Weights of a small transformer language model.
Architecture: RMSNorm before each block, rotary positions, no biases in attention or MLP, untied embeddings.
Each number is 128 + 32 x the weight over the matrix's rms, rounded and kept within 0 to 255. Layers, rows and columns count from 0. Numbers have three digits each.

# layer 6 MLP gate, 1280x320, rms 0.146, rows 0-172, columns 0-79
174168125080153144197055061129131156193162136076058103128121136129120193124134125203175127167131142104106074130137165090145127158126169123109129163118078117106140093165147050140187101079113128143135150133147124098152181172119085164096105151
127132131113123120093129110149094163146109195123116074086149157128126124139081176122110180176130101199144169146095123155134114159151140144086107149076127102099110131114146116079151140205091106183108139149118096125180128112122057133110119114
097112124114123179137068071091143154176130089143193157116142143137141172111092114132167107162141098108133134141118116116151120137106143133184168158119159115138108119128139132209118104144096114165182142114201158119153095152077116163162143174
100139138181123118127119082125152144192109080128121098096125152111157177097096123142106127108127138157111099136149098066195152173128162096081177119171115136120165074122103100113146063177124069119084117153122105079092111167133166143120175186
123142099127122174137088140123177126115160102111189098100109159121165128070130106135096100161064126153145140146099066116131147107120047158123088119157073070125152148143168119106146105171111158111081109130162122103162133158131165146116148103
121138111102159156121164057106131084102104096121135099089111098136134103122088142170130113161101190120130079141165145085137173048198125112142017150165185125165115126159186063112063137150080144115123139140128137087169135152095160167120132091
130063150098102148133099132122178129134090153128110210164124101160141128069087181131061114086109144114115069104137150113195157093120193141137095159123120007210071177154110084076145110152111105113129122067185103128126088102076134082132122146
172155185110128133132134102094072112185072095075166180142097085125115113141157133120118127093099145124136117187085140122111109096139152114120113087136098182088174142114080136111072122162154145125128117144138184172075105124087130128127149105
113157032163082177198097075123170138119119105142097167157141130177135102120149173156083162158089073154119147113136118132116098109124148105118100134151118163095125037087163102104100114087147165093170123091128114086150150090123139132100113086
078125113169115175144120101139158127166094108155111079129102159131114105126154183140121170094133081114109134133138138132094182141129122126113131134133170136139110135200109124074109129129104187103113152091113150199151174105123179138175087157
142054129133192090145124109123142135043116102121138141100161122157143097172124128112142162157144133140165189181089184173153171184137147121154099064095065108137159175092089143163111109130147167150102089174150190141158140152197119179120102155
166069214151133153131119121097140092200154116163157144152152155132121102122134138111144088152128104136186151143152153165130119180152113160079136173152090105165136106163105076145144125081086067151138135098160119116096151088109099143122116077
140122152141144136111134143152137112172098124118037115172115155098175111168124172108064058110090094164110152139121144140103151117109105146169087080136143135132141175190077105121083038155150116129152069097106113125131075138099139118105136106
177188131109112130160147042142102103169142131103125160138134130109123169119144136119150111094138113156106214165111116085181137129129165179128130113133159187147092176086094112195088177110092123096145102100111096190102156140117121140173163161
125157067165097157172121145100150090121141116152137086129113095075148113133101080130085114155162142127130108142148113117157124110206131165147176124098163160136157209183198214171112189153202144127102128198082156173130139138073134227120126108
135100141124146178152093128139098126136072144136228194134145123122139105092148135087056117106188116149107077118149173085141117141107212089123169108153156114128139129172130105176126109119031137136107093127188135153122147153097111129109067149
142078126127175161117118079133159038163167189081118146190106154121149168079117145077156174117158128159103112069086133125143133144107189156118082142068130137144121115200112084170109099156156126053102170086126191121106163076122094126097145165
126144156115124056088200111173136103139136148121159144125174177218163147159113131112129151143113180169183102066114078135123118147108073119098176153118096122131174118157130084109162197104147114140150116172141139110186091130118106210136163116
143125128089140132139104119165149154141094134152070104106097114150132167111104137108127110099162151134123143114146138121154113137070112139125163120110129147127097094154108158087135115030150148100176134102112168137166172157094118170139152159
215134079117158131117137121086151135088100149126137047124115134103155145079168093133103160124088141197132144212099123095140110070131173104101137151053155140195131109164101163080138192110128127087116165155112132113141039038137164126127128144
067123179141130063145162080142055123152159092222109102130104155116160106184082121110147089098074195085087099178083129157136098105125164091132154135107187112107139125140084122123124128127186154132139161145150150123098146075112151151103157163
147146148126155110079138111158117111068167136114120160059109129093153111097136154128163141144090116116156147108123118132109222123126096109155146165167084072090138176150092122113120140122125137157153066127093153131125128107178093196132093154
151093137093085112130107123141165095075159108048141114164119123076112100142086130096151111154147124192121148123127092129108065129110168120176135156079093116154093109079157194134161135137164106173127065127120090155148157131173098145139163131
146104159088136133127077124162152121120118128149135107136184167149140153085122171156102156129138094130126149139163117117116107161197169123152099077131165092102090126118112202134162103171145106120134078144118119151144174160138146147109097116
090137101059142072068153123144081149081064175146158142121091102115133149127083109073115137139113066124177174125092137115119208106169106148076152143120163057156196078145148103171144125120113115127153174092131144095166155097135125182146089158
106124158077150141127116154077106100139137082179160111145065097113167189158129186184151175095091145109115117121170093156110119132168093143184154077139090096113113165153129127153134174070105127128077204152178106116196163147143155158107129130
130079155121167174129081110153155080147124108142133120089128149169135123161136165065135092061151142107072118140117091165083128086098097117119092150122215177122139143052126087085129151089137114166146114124125147117148111100140130154136104114
173145155119092097099134164096122103117154129149170150162143140121105123124117140112128065088135115110096082155130153170133108155110104098117084160107111102143141147142127162181142129140130104122137131171089129113089130202103104071163139114
102178084125139150114113097143123089139129153100117109125164108155171131153086135109135102125152134101087075098086126202103113166161097084143099144147110090076204116136099181120165084050079146100096166125197089113114118109128165138131086116
098153142156142120132100089114125139085100067113162158091124086102089203203133152086193106095221118123139172162123140120090134165067181107107138159137132195185064118119085111161146160130091151096132127120091158069112180145074129165109099098
141094104136098108160127097123149099149125133121115069076141125126103112168077216182143158045235150088169189090138097122147144167126139144144119124144100118170187093110087138185124122133095170097142165149166131110141137140138171127187188148
164180143169120077130061062098115069099113082061088137181163104160089150118112172129163079060102124123150135161113136154178088166156142176128099154110170080055160112149158128127184158156117144092108092076149178142090095123110148155110129097
119172115072146171168076149126185122129104130123133117108112133110128149087142164161109096114154154153103176079153098154150140102101160072162183135118101169127126119137070094097186161053136149086133134134110116137116092100137125166165071124
108116160176109121085133157138206167096142150115158070112127141103148040182099129090120172178139170131143175087197118113175153153083130165100134105119089155146176171180125100141149113105094167115187129065147069118161168101168086134148121183
113161133093165163125072141075117139142130136134163086129129118144149112119150151137107087142124124182161122135106165112143187137140111138061106151104092093143100100141154121100092102112110125127125144114123097093129165145043125150151120140
124199184130142161142133074096112132088096120110116070124102102081095079166145151099166093132160098136137125137116191094150118127124124137146150153093131097130211160151101085180121142110079101120200125154090192129161120099117136157108102059
140178139119156148100113141136187170130198138154096145107101119105115145217192134176196145158076105129108075106146186113115036131099086077094102117059125165151158210167139112125074122130157134162125139169123150090108221149121164115128199128
125118157139113118171141132144085176135061141134133089086159161082118137116124113169114131119153123136092152097069142103175133070094154091100128110075193105141102099155142181130091136163134136067121143114178173154121127153175105176140146157
134145138125138102209110146142131135170187173173095179152091144100108145108172167091119156126176066161144139108091099147156176126155106117166125150101113105139095176097117162156072091129140153148111085039111135101119062075193173174088126049
165160115160130156102090080133214134110173094176116185072120126162144151113126029136130053100090135093116077077113064144136130126103082160136163167116095154124134148187181146132061149134158143138131075120179105187115131152148112104072147077
116126123080184153104134097039203181102147148123135138082087140134086152125133113130113140187109130139064126143094152146176177138095069110196110075121111145163111113073138145146126068139199129117146163091171067133133096164027118118124126138
165120160173124119123090176165142157108073134111111152129136186130162116103083143120143104126111114179153148095115121121113121144170155090149160131114139142083138166069076117134093115094104176116132110113138186157136152124126126116152146137
157127100110176104145171150087129120133101063112138166146141148137149137125086087095108100205100123118160133117140110136127124158098145115125142113106168139160111173127107120123134143150123158093127071132148100131128080138185082072110135104
113186107111125151091127110137092143097115131160125181122127150136139125171137127151163130105113097145147123193158187100179130184107091137174147188122123152063108100075129117143152126161170150132160139118117148192199125129131124104123109180
144129098138109132145106104183110137116127132078118059091119101111108160115082131129163185158164138095193099148141169167144106121086133147145097149109076124129081130185143150182097146116116103106139101153149139171132107132142111147069120144
164089115093166111165154087105080065166109120124164135173157113119140133147149131152148111138117130139142149157072142158156087110141186154125103168086099117089087174169136125129091121066099167158134156064104152167177145127074201170119144164
141137146121144105163105101179093194103147102071106088081156128098192112096171113110167111097124133101162142117125123212133062107132076165088213138140048130073129098122157177144096116119136181154082098136127166138115090095095131186129125140
133108085126092121158103095125097187059131157072163183173188131149113046219130135117091105114118103112153096067159113109125142119147123153107126144112150193092147201126113169135114074127131140124164130126137093147117124119028100152176143092
131108109101149150120097149101042108135142089072163129067094090131074136141099097121124107200081100170197122136120170141195094121131103041172049062109142149071106147138100145147081110125126115088157086122056127183143147109159113066128081159
132131181182135136081120152073162063154056114165192110158084102134136176149066157120156124074095103117113193133099169157156086149131152096111152152194100135126151177126195148084092062138115141106113124180070146194149144098140110175167148129
137124089163152150151089110082137160138137100135112153148063126125115163115122106108115128132096089149076163117150109126156151145113113135126137127092073132153178157130106078138135153062135159158140122111154175115107123150129119122160080110
122185087185077143147113064138160107151176152190099082113169140174086096078098168175098129122163133121124159158128117108120102092168124093115091140118085109076140152148092162152234143126059122174040126117062085140149156078092105159125168142
117134135108177134151108100191092105128145156125119098144096146207131111125146122177062102122122123130125150134093152102116102102122175171134179114076101189149131080161087175139106099159174142089142101107111132116094130113110156193145114126
062154134081104111120149183136174125089146136113157145150134134125121132074210125126130155137141105077163190119103103162113153140088107076137161135100153124136115123115042089147116120128177186118116177100090091102133154076074157082212072181
168116127138134124153146166141088100130154111106135117071115142123175107143149152141129123144156058120148116099077161086188076117123135147095161148186148135133177106181081137140147082119110066105190159075158114111191066107131177156144062132
070159150105052187141125108147146098087122108145099130115118158169152166112088110121079124084166110066115103093126103108122134125099139144088106189158110173048134104112174152173191128111125144126099090086101170078129141094088141092134152131
174129109123175129065129081097136151113085134184083133135100093178130187164163153195099130149065102116129109150079149118122115146129154143197162122126160187056085137125141075097106148101139166044139099117108104132115093201159108145092108162
085161051165148142143102097134178149127179098143138140164173152134134121071139130131156188132100165113206113170113145168149174107146140159110136054170140118085119089163141173098148119104134059126198139093118136135128156140161092149090156218
142150182156099125152131134128059137158104150175113139105110183112107140127150106080088097093134105176083076107130122118151075121120156118099141121069100161128174140181123118124191158155118121163081145056137142134157101211132128100116126173
104152095141063129092143105143137129116079163124085136061123154169108126153118105081125141129160132121145097124215181113065137155074155124120115069145181131134173161149100106139088113128123150101173125138052122071121136143098158131110087162
134120121181104180119135100124111124114053119111134133184125126105165101171140174099085069074139126149136136051127080096194143128123217077118087163083125110153192171194138152052110159184158162117118167132144197135130143151154138175152144154
142177132187136139133131143122112153098142116145153116129140103080087105162105160173076161086097161078184068135071178112109169180126097107070118164144127122141154187147110114104161081117173164106108099159114130141166111125071185139122160098
132156199108163120129132160166147060124167138107155085108088076150167112169072160123079164132134090137097112123097103159132071109151043170151138111216155147098157129146163130114129200152176137048105203099187092099173157162092140087153139164
154161113126105115054161121089095143148176116178171089141178167117182092151134194120150062112072116122150091093079229136147052097078128127092150116098077121164128130139151161142106118137176131138113119145150147177139131160122149137120117117
144104093166094121115105132107114083143085103149048108110189136181152129155141134110156133190123116120151127170116141120096123173124139094123096167115140133131099164128154085102157098099121123110097147049101106110115113131116105139103132187
100131151129081149152098114103154101155125165119088174146158099133129160172159153105105159144135135105153150130151127170124167134148148112106142131103150074097190067176129155115159059122110132089108123075181149138100153111118086192112109133
066124183161143147162132112176087087147099065153124116149064106074099161080068102110143142119140114124106106138135105108119113100116078113172143090095090129135084125142095127124164174143137203129110117155073132114165160098132174136179067187
082129095143152162168124142121143090160120110089149064223124164136149139151105205117162117119183119073172154098135079201110123154151184051077150109149139123109126111106118147116095089119098173156208088161108190095154100120112166147114109104
153121132145145069116171115145112040118125139179120051099120136144112160098108113123169104117152110122105100080129112144080081058122146129107143178141118128119149132158141034143179122073112122180149161156102108100167129167110135210117106076
111132119138133165104127089112113130061115117120105100074148182088147100167122135109179096102142177118145106110147108050104136136149162104192136132169037137130139102096128117155096096186111147140162106158171160091161095169145084087154103121
136134102081146149090199049174195149121129114027130108123067078153123124109142068139110108148089145154092110159056125095185115146131142138153104125123118120086112155138124102129143129121137139170105140176107100154139114104080132164157100167
166160085141123100169143146161160117095034140144147115104142127140183144154149112120179117098165108207128133119128102184178151110149117130129103140081166125124106117104067144149190152167118144078185179114155141167152138108087113091099140174
149126119160110139147095053141178118151087169119126147095111207235191111099151121097163163153109120184155128104100137068100145145135130210107118169084179183150112161079145123135100095108115136126176124129156104104063132109105139100210111101
105139085124133134175104098118161133117197038126161155160084135132161192093094154104146155104120157136135149119115142138125145149152127066108159139098127138063119148119100164159099064151111146095122188152075142128203105135143150110128151054
169167108094162112125160074107137121144119082140161148138165122072125117107163106143122060157146141134109110157149172130073138140106154104126161094140058122170136125165063088136108118089061171169110133123067090121124099138147132143105112138
185129112096149069173090112118129115103134103159157157088166069060095157121112128149106154101128121094093113093112146133162068127164096133148099119106085177095123120161155158119152128107092127132105127140159139125155155138142118099126128178
133138088126129103117120076171130139146166105149122153178155114132134158155103163127134121114117110165119173125201150121138119162129131147170130158156137099178167096122068135227206137094086103129136146132116125123125089150155065096086067113
113104152208122118203118102095124115162144123082140129143179134090149098107144195101131120129141128177117109125128100162139084051131189140060098148147128086141104120170063159072099170100090092114153118102119170173125076157103114206137152174
137144109138149184094142101132113103102171091154122115083099146082115086126126146147160129096073128136129176136040103154126140155145164118086122129156152198107180117133115147075108082083101134086192150119125123148177126091155121113099120129
100129082026097168091158151161085158069077127126144161089139122120068093149128160126164112085122107159122126121132183197123113127128087091126122118148129123103103124068133100155135136147101145103119162108162089166139163083125107094115150041
157149143139096131101151129100130126114112101182113089106167126077159101117116128140083144171114140194088151147092170172083087130088090139163153121087109099153154196144097078098129168144176098167173119172138120142129123093073163133138117117
158115154118145107113137093141103129074135122135142113148099058123121152155113172088072116143089120079157152142132114109090151089171123120093156115035184179176133096168106032222147154101140084149094151130104109117119094099095138088140159108
145138115106133166126102106125179113100200104166116155123128179110182153132147140155141078148097113156155131204077130139152104167124150078136136152119091154134121218108118128104151176159164123130065096160147108148169168082154141150147097151
123151151177151133164147127153189122138046136154094103102070128105143170139165107105077151083101141093150146103107145108190117106084163128150084129140079116160150109123082103142140101135119104102050139066099131108093187150102121165181116166
088139119175138140117110091112173155120149069140092064137094127120098073135042176134112090131181099115108118163165148150120140149135106096162156098190107123112184167149135088116110119147143144132124109142147115126146169134138127112136120147
157187082128108157145103126146088161137149175144129144158103152129120010109119145132215217134153183089150213124124084127132147117101142069120187142172143144182130141161099080145154178140192104089163066127123121074115093128123113169103157104
130104178177108112137115145112191086138119126096129179127173134121127149157113155080153112144116085128045142146119170101140129118109140095118108134108145121065137127119084127144097131148157118150134109105142149122162139083163132081137103140
135142054180143090108112132130111112178141120101184103101180148080157124138129165110139118094081149151162173135088125141123144131127148126123139083120094178120111128118174078121121094147118177099097055050113128130213081076120115175171085118
119130129123126117152080074111071170148119190116088139125136048070124164133142128145132196118109057125089159139134108125138211174141114155176103098105138147151105124174149106172140142081124123136049125140171124134139157052139150106090118172
115105129159142152107152099159141100073189161147082140132052167133106137156072083141164168136179117170036144120093074143150092127125101087115085168138162123143123084113080135102125125113139051133173112157135105146079133104055137125173166119
169122122114138166110141123138146157081123177191085138108133127169117148100144161143145179115063088105148132077137075125130144100162163122128124123160088155123208161137077151180116143205157047151214070116068084157109180107061113097152139105
124119131095127108129079199132116104135098121147104135106171169139134180172167109151167126099102155155138191118076166128145144163080104080146160157137128118168114092117102140094111135130204092072153108064161122111149106125100135109099120097
112113120084120114179129101072109165159102105142167152114096109153164109116096157137152149089099156140123074149136133122136119102102092150082103168117118160134102110096083152171123104047095119102088113060127137115127125143123143202168110108
034124180118087162160169160063144196118068091130137129173132091098149111143095078135173121155181122093089110075146104146134145166086143127094152146147145188122096107077125131128164095136119139102080102150153134134112169096135127199151096099
154104112123104098104155081086111150122134090163172104131110056108093155112153066085060104139148060119121112156098150144133121136118157153185152131178124119180139159130124077133081070094138160117185097119158183139180164130053151114138086088
157117078114075161038122060138103138151115188198189111161173089074127117133115116195127095180100129184135133091118105120137177152122137125117111176144155095112168123127130114074103154152132125131087165092112151098172117124074129164122141155
116065119131200151114153105129204086110110145161139150096147160145124100111106165141223138136117164117065147100146141125169158135135137116182093124081166145113153131142119120130145153097107154112078166105132102124101086103114109157194130156
170141128115133106130157147104104156117137089111139138092115179166113212122192151170121159130138148110125177133130097087174093108178113121121085132097141097108123169148151127076163169097192134075105120153100142135106098094119133081104151125
185090120153148127112160148132164188179164076049145069104146136058152135157106136092180156167095182163115111192121175145157143163174065099146062103073157164144108132165163136090156148093129135095103167103209155167122126156142144105103116080
151093131121169167148094129075132069103179130140131147180191111137123166093090171122109151138096096136130154136094099175154075116106111133088133135168137127129121139118108134156124128144100092138147102157068080110077138132161200127179112178
152149084181126143160127166134140115110132126108099147080105145072135094117126098100124146110065124161070124135069104144072136102128124129133122164175121109118138129140111117185205111100109127116171109124122169160127150138107127096171185153
131092099136146084093110160130101112151169098128129117116092097121128104104081151125124134112086147142103080141078150122145113045138139132069081057131119143104150089135163114110173093161148138166102146177123196100128114101142136099131168199
109138150170111093147183129162191025103152112155072150091117127172164085129163136109137089083157153191167148111120146113188162102098145158165133122131123188151134188114124121178144149192118125110123098135110123086094059101100182136141104080
082136123094193156168181099095134103150071145116156167100140122095129059177180124137151079128152085092173148078150128159095126096115136123141158127152133126096099140125174121128148150116097187152163112114136141139193125131159136194125124118
131173093112094126146142075148079100105091091160112179059107096170155104131103094148158083162112131124143141126095086157107098155016159136112138162084103120120173145167139173140072186091167078171129117141088133080183046151111112208187130149
098153146104127152153103161122154067114113120179121151203140114107118176199181123213136144146091169115157128104128155094154145115097137109159036109157122120118124138153103128137123087101143204097096128136103124114144150105140112187092128161
125128114129174154217130103150107103055107136118136073136122125102140185101120160141159171156154124146102152148132203123165072136166103110105138131134143154051099135173183134149103113118159189103127115164184166129152091100079130130121114102
133164103130145117084108055094140155122169162148137151165135157196128136096130087151168132128171125163102108069148104111161147125055181117128080200108069142176146116169080098117128113071126125163101172071032141084140062135115118138141126171
116094078128085142146131127126155114126173190091180188153101141100184137069097097137144097173166153190153138117147141112131136146089165123125146118150071184137104162126138172138181122145104117127113080119170051126154120143088109131185142133
153081101131089180206136091174107118110080157118085134132105171087132100182163145105096128074190163153116106107091062149185138140066141158167118092085118147118186163085204131132188127086154154094124112162138145146134112178133174117108097106
134104109115134115166107085166132187111135166120138155121114092170126177149153108078136174168137083113097100135075111103140122103100133181041125129117054100134152089178184104108062102141139124113182113077082114166168145137105068214153151080
103028148148158222139070096124108118116131154121112122136070079127144128111157175190086102145087112142141127157078096166080142112104160171157182190135110110127190094103131115104116100117137108108164144151161102149178138112083100130086164138
050110086111126127161052116133158137122027169119164098160126158106104117061114132154186121166149153115116143098127147127122052157056219099148138169180135138150110080123131115122113066079147132160139134146145121133138112072103110145136142132
081086167060090105150150131116172115135142132113127141133075113125160116173121162218114141052105102168090150126160140127135184206058173127114136202073089168150127136113114089116059123115115075136092151112126138109069163173172131117138201181
111154119130159097135169073096095142171090125163144127054116115136158120091120093115093162167083126119146135141174160115149081212113140116100169110120125119122164107106158103173106104097124134201139159149168160078146155111136171142103127151
154161082105109150122078111154173061123030128131085099146115114137156131172126099172134148129139142159152152119123094102170098136173107125163116082166154181103145165075149159128145113151108122133106136117112141101172109165126142111141094100
116139155148152120145090129167103129070123126148151140124125176111129169172099149094099108112134100194113124088077145115109117115167149077099068135097182177147146119110161074129103162148134121134203087129080119147094089160129181097122122154
077105132155084089142098102109134112132135120060111142114086167079182149100096112100173088174153084111105074104139093160101090170108093061149108134122107140170113167175046189101154119134140111108154104085167131175112116153094171118108069135
172109171104152125165096163096090153153115149090116087048140140171161135168115134093112082079069117145114136088165107101133170090141133119145113125141089171122150094113085173101089165098175162127109093120167099131122164032095150127185150124
081188153084127119126049126181103099150102064136127096072134105179109145126134142089083101123091127199142133097144160193135098109115109114117095191106121137147115161109150157128137145122090082098142120132166191143136157130128140130142167142
108133128059137177107088157173130126068130111131094137124119117142105118118158113170156089087124137138135158065135151201135142130129163139118176131101077078176140126091092130116127132142076161128141164076160115122111127170130165107119089087
184089117163151097178138101135125142109188121132040122178107106184082109164139095153119116099077193143164166125171111170137098072122145067163146132110074148162106168119131134164127097104109098099125162106106124134119152135165141138073073148
075094055084162142191125125112155144061080120152117102175162099078104139178160147119123186100100157124105124110106130092149137120094149145146132108102160180071188159112069125198157105085098136076146156147115083078118145117075125100176149121
036160131089103143128129132103092135152133071117027126122136180142173081131164144130139123184158120178158128188152169100115167138144112185100093147171201102101126165126105142134088128137067078094186056182130090095090126087099118175148135165
141060083156114149135137126132123111144111137128101110068090144150154125135125083080110130163104086090136119142139142129154092156114162162153119145095137142105151174121153094170150170137113105091121165116117136175144169168149173155205109128
130072097145133079078120145110062112114156118138098104128117098071211073146156096127151142104133119159132155123104155165095122111119109076122097105167137083103154109164123094145087063165077117133114118151183124081137109181100150143152054160
131173132197120132118107126152157164076099136159120065104140155110169151165052105133090181106185193109086148141173091111110121110138080117127089069144127102159042119127125104185095134162120121094142151141130183152116173128084144100158169135
089104172198140182155111105166124147212150125174170074140082140112186150126080112193174143112111093137158096045107116116137137156126143133180125102126106131095151185105160159083136105071127171156156173081151194104186055089157156141175122173
166110191098127138134144176184081146123220118109103094148155087125127148125118183169110119109101135152120112124090088129096187134133106149114163146159126146107114131133170041129145153130151182096130168133149045174100117071135144150170159100
057120134092114149132117099102172144143100105137107073159125102048108108206097126129106164115110133176112156111193148133129120137096135139098090110147175156132160109083115138101135101133155144073141093161156106093098100182204131156099191183
081164104140120128135069145067135159123115111109128140133137129200165136158113130106123144117150140148135102104081113142114135142076173098150145156145110145156131107163081127155106117112094166202095127118164114136072127163088091152092097193
126095116128124156169156115160136085132112116109164099102124128096157159116108114101158137142136113094132166111157088140124176152102161142136143122209087152132121140128129130110147128137118126130174063147123085097148134136131119159119095214
161130122075115118070100138155114125102134124136141139166111141213149134158167164106151145059093110109115155166062151147077101099082137140152128141093096131152144130089137126127172123146140096109107150083149110193129123129127087143111103128
132094120115158131211109139110187129110173093118136078099124127185123174203143089154175042088144173076069139115125074175076123108090138095190151149148078118122123198123213140192118130159113139087145123213129065158101182125179163146178144120
096135119189127098144176099109126112136151135113081119157140136085158163128137090108186078108177083145134145115163094117132087104140166118134108122163113125127135138121119028122102163119150104128149149123145110095135137165076115154143138136
120133133138141095146141144122103083115143128120093139125105194122159164169114095135177073127091117162153114149169143127134107133147180132104112154171070106186115145111110107162111093147110168136110103081098183111095153139119109165111111137
155102132161142109105136099079154150121145144173114127109097172130142183168119110149106120150108098176126154158149116143055074119138088152195085115154099106124152140149128102092109126120098090113164076114099132142144140159179118097115147126
134115065105113116103132124134140079130134115127156105095153124109133119126126150117166135120133109154105079056082147071102153144147077105139200130101112126180111084129109172134180158135143159134145153073141094187127153161098056119134147129
094136075067162200116050160125147166165127057100134132098094056105057157119129139127146115087162125163121139195126137156127093114103174098137119132098106083134163160154138186175132197145085138178156143158121182141189132141144124159073155095
138098105078161141125139148148102070094073123087118116124105092134140120181133166117182101134149096137110147099169139117085083101113168080152147141141155157205151125135119157123183109141124142155172173087115153106110137159161160116080094102
153107076135114076146144114114160102135095099113076093148107135096123195068161151142100157127093174088064136088106171149124148147087134119109083108096083154138087180171098157186123105149106172069160120209116081097139144144105113149176147094
065062128062100117148130119110162126120118071189156148184136140159131116127110091151117102127151154142123152058140126188190137137171137159092147067119154139108080105077087119163148097145165154158088127159142209152114147093121164147074125128
097121108160094099081152143050102149101116132111108108134139087121161104186175187152104094128193084074078098085112099096132181147148130163120120134141154121087151110151172152127127120189094129154187146183139141164219116150135137158127108184
149162137122164110142098142092134175133131111211148140149182082165078148123131140103089197109156133171082094164118110148147162170034177112151093145138123088099118155149163127209106111102103132109130064132153143101152155104128099116141143158
120090145187103155069162119116150106106147102093071139079121147151114133141120107087119133141103080091141054120111184092096112134096176124178137167142164142095107146086113112174122157141150127091144126105137079136161114094116112099181135168
182186192160162094120153078114099108132149157109179125129083147094108056134153190112091146142224109150148134102084109157127155111175154194100141127160110146179122154101083107118145174145094119109128129135157166173130109102138128082097139103
131162141175120118068093127115170189180213157129171175141074141156116124154111132155128110141126137166170154146060155163153138166107173153153208133140124071174121173153106162169153103111152165089124162160120175148089140145131084110127160137
066127087083149129187081173191120186126097137118090143120159069085133130122114096079149117122182150210102153086158146149211162176109124172160166087142155110082136144139152108124162151103157160068140141122085147141141150086117044108154107100
127133146144127154174127103111140084109162170160088156178142113136079094092125171145118168094159128105124125137089115180168129126134164110130137082113063151113101094178124080148166104111137083108136202101147149131161075168111158158097166111
092138118149077115127146140119120161117114179104129082128102151135207166166118183096126098132147126106139175121126165142133113104163158163066122149128192067109161169148105140050149091108092127092131095163109156080159151130140123069167131150
097096130141131236050118159114129152149105091159115154153132129115176143147133109124132113138078129145103104066115120162138152111141148100168092115151137146095092185102122108142132150091145107159094114106118150114142142120132194180146134145
112205157127145145164146123102167148147159142134085192091070170107167089127138120128185167116166124107062149117127061143108156143075123115140166121113163144105147109162114132135038144110076086138160094136152123211159119109112077138206091132
174153178077173130134107142150086111155114144144101150167148089086111147129167111119109095189112120184127150057023129056116108171131064193058099115109070152092163106121098108153137140069075140100100114126143110098144078119139138119091139158
088136159140033097167180059140107186097105156098122144174075121154128143060119110105099192121047188144109160133096193155090183076048160121078106050144126123080121111147135117143159133145102160163164188211060115179043186146107088165123138159
109067125150104148140104139061115150126051196068128126164137105151162154151154128139145167132167149084094144102146125134152124137117101153083136148143080153129165153087139159136138105129103103093149095114103135114153125112128089116093113188
149082106133152139186084178104064124153132125139130111075129120106134119102122146112143137125144157147143100102137131165188143092067156141115133135100113120101112153139142068143152161160115136164141158165115126158102098166167174143101121061
174089097170106134153135127171117169103123094119141185149154156093098076150095131123140146065126179162175129147110187129137066126094113100117120204092155175080101157111107099149099102103106181143140140145136091165090158137131138134113134130
142066142103181170096163166125113160130077094120152153119186175118118161189133102121131095132118139153143130128124068118070153163105160134087102140131133144109125156132079112107170105106122152079117065128116087094199136118101097090156113221
080178127180059127100203115176129130160178130134178102104119121157098135156105128069142131081136142138041138120172094150089120207092053178147109141143092151155184172077078147101147157082126123141120121153173114141134159130201123180145128171
093123112125121131126110142125184152161122076106125129142100148194136138120151128108132131118148151088087099162190116134137188079161099075171075154138107118138207132158150057121195156172081135079131151133159118101091138125168064163134116159
138165133145096187087151160139089094173173130204089126090146131192083094097060176134166135154076175145147126076115116103133099115146168130078113120109180135134118111114062117157133148134063149167141102127153138142162141085106129141142148175
127154136146078144109170146109133122159100179134162113120085129097140144127097112142117085136091184138099067087070160091122165100122128147168117154128113090100162141148073135196173139152142188113063147082155142130201144122112133126163120124
215184071126165115181116108090117156153148123167124159130137158143141197143070137022171139100148128117124138077074163138102111148135131120083121091127128069110146128107128111170119138143134112146084131121143113153165159154049134113153117141
127122110108155117176092179140095125163099160167159135083155129119138118174115116150124128116144161188132136163096104066128102106115151101085105130154172093149118111115082130129157119112123099103106060217128092137189161146091079105173126177
096138143167202160087170036113167113102117079145100111080109101141103116161122108138158086098129103148143088132160096167164162130109122116065127165121169156099132136119095153120124188083075126125106126176137143141190107127150136133110154132
109087136118135126137166120093149134110130068138153143131151112141079137116122129126117129146152071147134141144141148137118083144135135104077102143137083103097108110085081142105143121096117155104148118135137097091187132084148174058142120111
152161125122135200167137112107161163099109139164109133154173144096104127093210109142172114118128126150139151140153150138099143123136170192172187174083127090151123189191072109135131140184152161130099154131155194131171104084131117124129087146
115123124147225189131105116095102142158081069130128126140122131066134166095120114105132102141159153101114128113106135121162140129131115152119105083118194156171142169116139143098120087129167141148159149098154142132089071095171073162107092066
153096158118054151120056145145154128135078135122098110157120076116124130128101144122136093155112118145070094124099110163141133116158166227136155108186041144099179105152137173203115138103066182125097117101150116168118166100132121165108104121
187088136119115108128141063137132170119192171126142109121131114107173102056130130182126108109149197136130121187176174153068125061080123124105146113082132113118139116124132125155052117101142157109115104165130076152113109131152088103150152151
171183130129128173167068125112102193094102033156109124088062124175126170153107127152124160102193133164051136102090156140205176122142170165097142117166154152117164160103082120183069124145161130125107120140143105093141094132165084175119130140
113100133058170171096099184094114233107086060114135146116051130155106075178133088083102096162118149154143045153089158148134122124071167116151170138102122163148155137123123089131142134139104135141139125140162193085126169150122037134199137131
153118057116086097157143097115136117130075095157114161102150096163120117148120090128077115142109193113121141162121120132118155138117145113179137168071088114134113113098135118160171159154163152193198113126164134125159159168129118148088099123